Weights of a small transformer language model.
Size: 16 layers, MLP 704 SwiGLU, vocabulary 4096.
Each number is 500 + 25 x the weight over the matrix's rms, rounded and kept within 0 to 999. Layers, rows and columns count from 0. Numbers have three digits each.

# layer 10 attention query, 256x256, rms 0.114, rows 0-8,64-72,128-136,192-199, columns 192-255
459475481525487502479477502515469497470520521475504522515540486529491531474473538496517536489499476519481530499492518428483512483570448482495484492522532555519493471473482492506528510527482471
495524506537480533535565508507506416501514520515499518494505498493518460467504480476510472467503494475477504467497508476503507444502508536533515494504478481471468557503517503502490479479522453
557473500518473455488566475470474525537510492545425485527492554533506521516470512481505549503501495538514508512489541499521547498468480458484478452501531501507480445496502489470560540464500504
490476496514480454514514560464524472553497502473488477506507488483483505481528512467495505492513545522474499505466491517487526513454503435485498523528517522478529523504486491504479473538492461
464504490526522512473539528488506478518466513515504536494505497509534463514499530489531498509518501500460557492519463548503504491498492467507524476517514510477466501495492519484482469491473514
479471508535498485511520488509523522494503497530485465511505453477471539558541476479548515484479516487486483490483490549553554524513486518511508521503480560488480533479489496518543474499489468
524479505532519519491500456546507539537540485466564504516457476508476562473529481525497552478516502554476514471497476459509522511507479482464500511468527489473508474474454524539517532515505509
472485484566496503515488483519504515479489500486517448504541520503501522473483518458503511508513548515478499506477549481521533448537464499512484504454474513506536498514500517508511510506510506
536518492515502497518513469465489502470506475555482502502501520524516539488528495502505491525524517524465510477495512512540490461483550500528510511514470473494486512495474474482517478526465517
456474495484522523505492502495478525474456482522528472471508473495543518496467483540516510523520528500476524484532498470484493465504501492475447493509481498519518507478518510483482495461552462
516518494521476509546488516514506542471522515526478520483488525538502501477470561510545480457494474468460482521560494472496503525473482524541493483480505511457499480494467512497580505535472460
504470540527510506483515494492493475520505517488522525465492503517485491487526505508484527489525488525503506498492541506492533489515503461495525517468531519492490516505481459499537525525534485
491516483552503458481461487477497520481494482504522456491484500505492491481503474522512539486504520528516454514492499476478521511525478491480478527525513482541511502480501507509498519496487522
498529516472504507496476476516506519501477496494499502461481486530491462482526515504488502458498519498511462479505468484470509518512481465476539524526523463535494516490497514504468533496476529
462532531541506475455526510533503483481460512472502499519503498500462506537492479485509504528466540496529519487492463527499473505507514534500486515543503475520517497495483517512483481488480494
542499536526499513479506488473548487515504513490484500485465490493550491506517472466510518505543504505490512496487498485502525497481477414516499496510516494508468496483521497491462486525510524
485420492535498514491474511479547476504510477478539467508486511519479497488510506514479505524542505505505498508460509492487493484529465490515499536474503538471526508506502464507492509530487490
493546501538508526534495464523532474477475483521525521471526489473514500498499508479484501466502535538493521502503451492499523494500524482541529481522530485523502499514492484488484482536466542
467489484522515502497499498473503534516516532464503461500507429474543512503512515516494516446478509475493508512463459481493448462530477509491469504485514526504517468477450537489508510491463469
496550490526465495519514489519469521487503498498499464486491491489487482501486494490508491458468479502509518456503474452484512478551519520519494549477490457504505501492546490492529516482494505
561477520482571506475529471514490540485541492505501506481499589534536483493517535553486509494575510537505522483511483521517509518472485491492527504489516503492505495482531501530501520509521511
485491528501534480535479515503542520540533507512508460475541485522498516499496492466475530496473488468477487494463502511519507496490485463512473492480505499547535506483513508551520501488559455
491508494536553507485482522525518508494486501496486515488507527523518522469488533499503499459475492507500520553488517512480497551512532498510505512526491511542524523467535533472497483493474489
478468547523469483425490493515517513509518531497510479562518536480513479496491537439538473512502505493438519479518504511515523519541508509480483527553540501528457504488497494482538499518536506
530519488474531475510525484484563461536462472489518508505496476517541515503478535466494524500510508540489500494508535504499488509480517492513467543525474487483458488530534494511497484521500505
509507501498528505515442465474485525475518492497531482503513521468496467530524504455475508547494482486479522466461531500481485483490511516513515513465455509443521495481496473531540463516526421
474495454481501506523497446477482456485473477526488489575470526531504525526508505485510504480523547480497502500525515513499486511482520521473525470520506511513469500483509468484494493505459523
469504496493517495481467488475478467485472484508467501487492505483461549504495512500526477499466510547502520484494494512484472473480515505495518513506463524466488508509516476520480527499472487
487485497510515498492458519488493496498503524508462467521512473487465529548510515470511493490496485531504528497491481484480500523532544515501517481520501486532528526523486511469490502497503512
518501509515519537488479484536526481479521508508497494503495505498516526491493484506491523490509494492516518502487517519526543479518523513500526501476482485494510471509507515508490528523509481
514523478508513517484525505473484493529514489492500522517474498495505507502490493485510488509544497467505515493492503514501523447481490510504492516531485496497495455508503491549507468517487493
521513464482531513489496501518518490451521511487513482481512508503520529504474498475494509502494475504488494498516515489510532515523505508491511491505504483460515511482515476515505505489495466
516491495512529482487514511493492522524511490464501493498513501527517461507485505510489532470517496493481455481516518490498519515489492487494497504472527492482502505518501517500501516481514507
508490484495498489490502494499531497515516465467499491454486509504491483490463509500473517488536515495518484479484488487508485486491514519493504504518522506472488496499482494493504503487513468
483502486510512488491473496525534492467518486500518485504484501507493517521527507492518490525493475494512508492521511481522496487495516483484497498495477496501491499511477526497479505487495496
# layer 10 attention key, 64x256, rms 0.102, rows 0-7, columns 192-255
514517484491493492514522494502499486486467495489497500516479479515516487546496509495507524500500524504507499527485479534516488502456515503478515506512479502511509536490489504513495471516485511
502477507499496469481496497530492505504471506516523531499508509518521496503463500516486488489504519526488531508515505493505497522521510488467517521505508491506515469494514507507510495487513499
502486492488474504506508487507528487505490478495511529498512522458492479449519500474486500510486518495472483497496482449507488517506498500511497504514521499523493472514503514494505495508510495
512467508503507500510458508475508524525529480481492504520506515448476497463528518499506523514531502481457495501523536494521509499510481512466506478461494508483463474493514471494529492518522497
484466499525481520532477490478486512519526489512498507503502494488507498480501514467518531505510509511508482478489523461541498531498495498531516497510538521477513462512497491506509506517526480
512466471460503510498445485492493539496473526461521513476494484468467497476502505485491506492490505501501496522509509511500487451509507504490503457461473496476504486520503488488475508521531520
493523484515513513496529508487502505507479516498502495502520525500469474493531511507503513508477507490478480477523484481505524513492482470520537536532496489501478531511482514499485495493500520
520498504519504483494511475504472511491509494511483518550485484486481504516504554497515483489498527516494502478527512514523491490485511477514478481484506487469510506509520502468486488509510510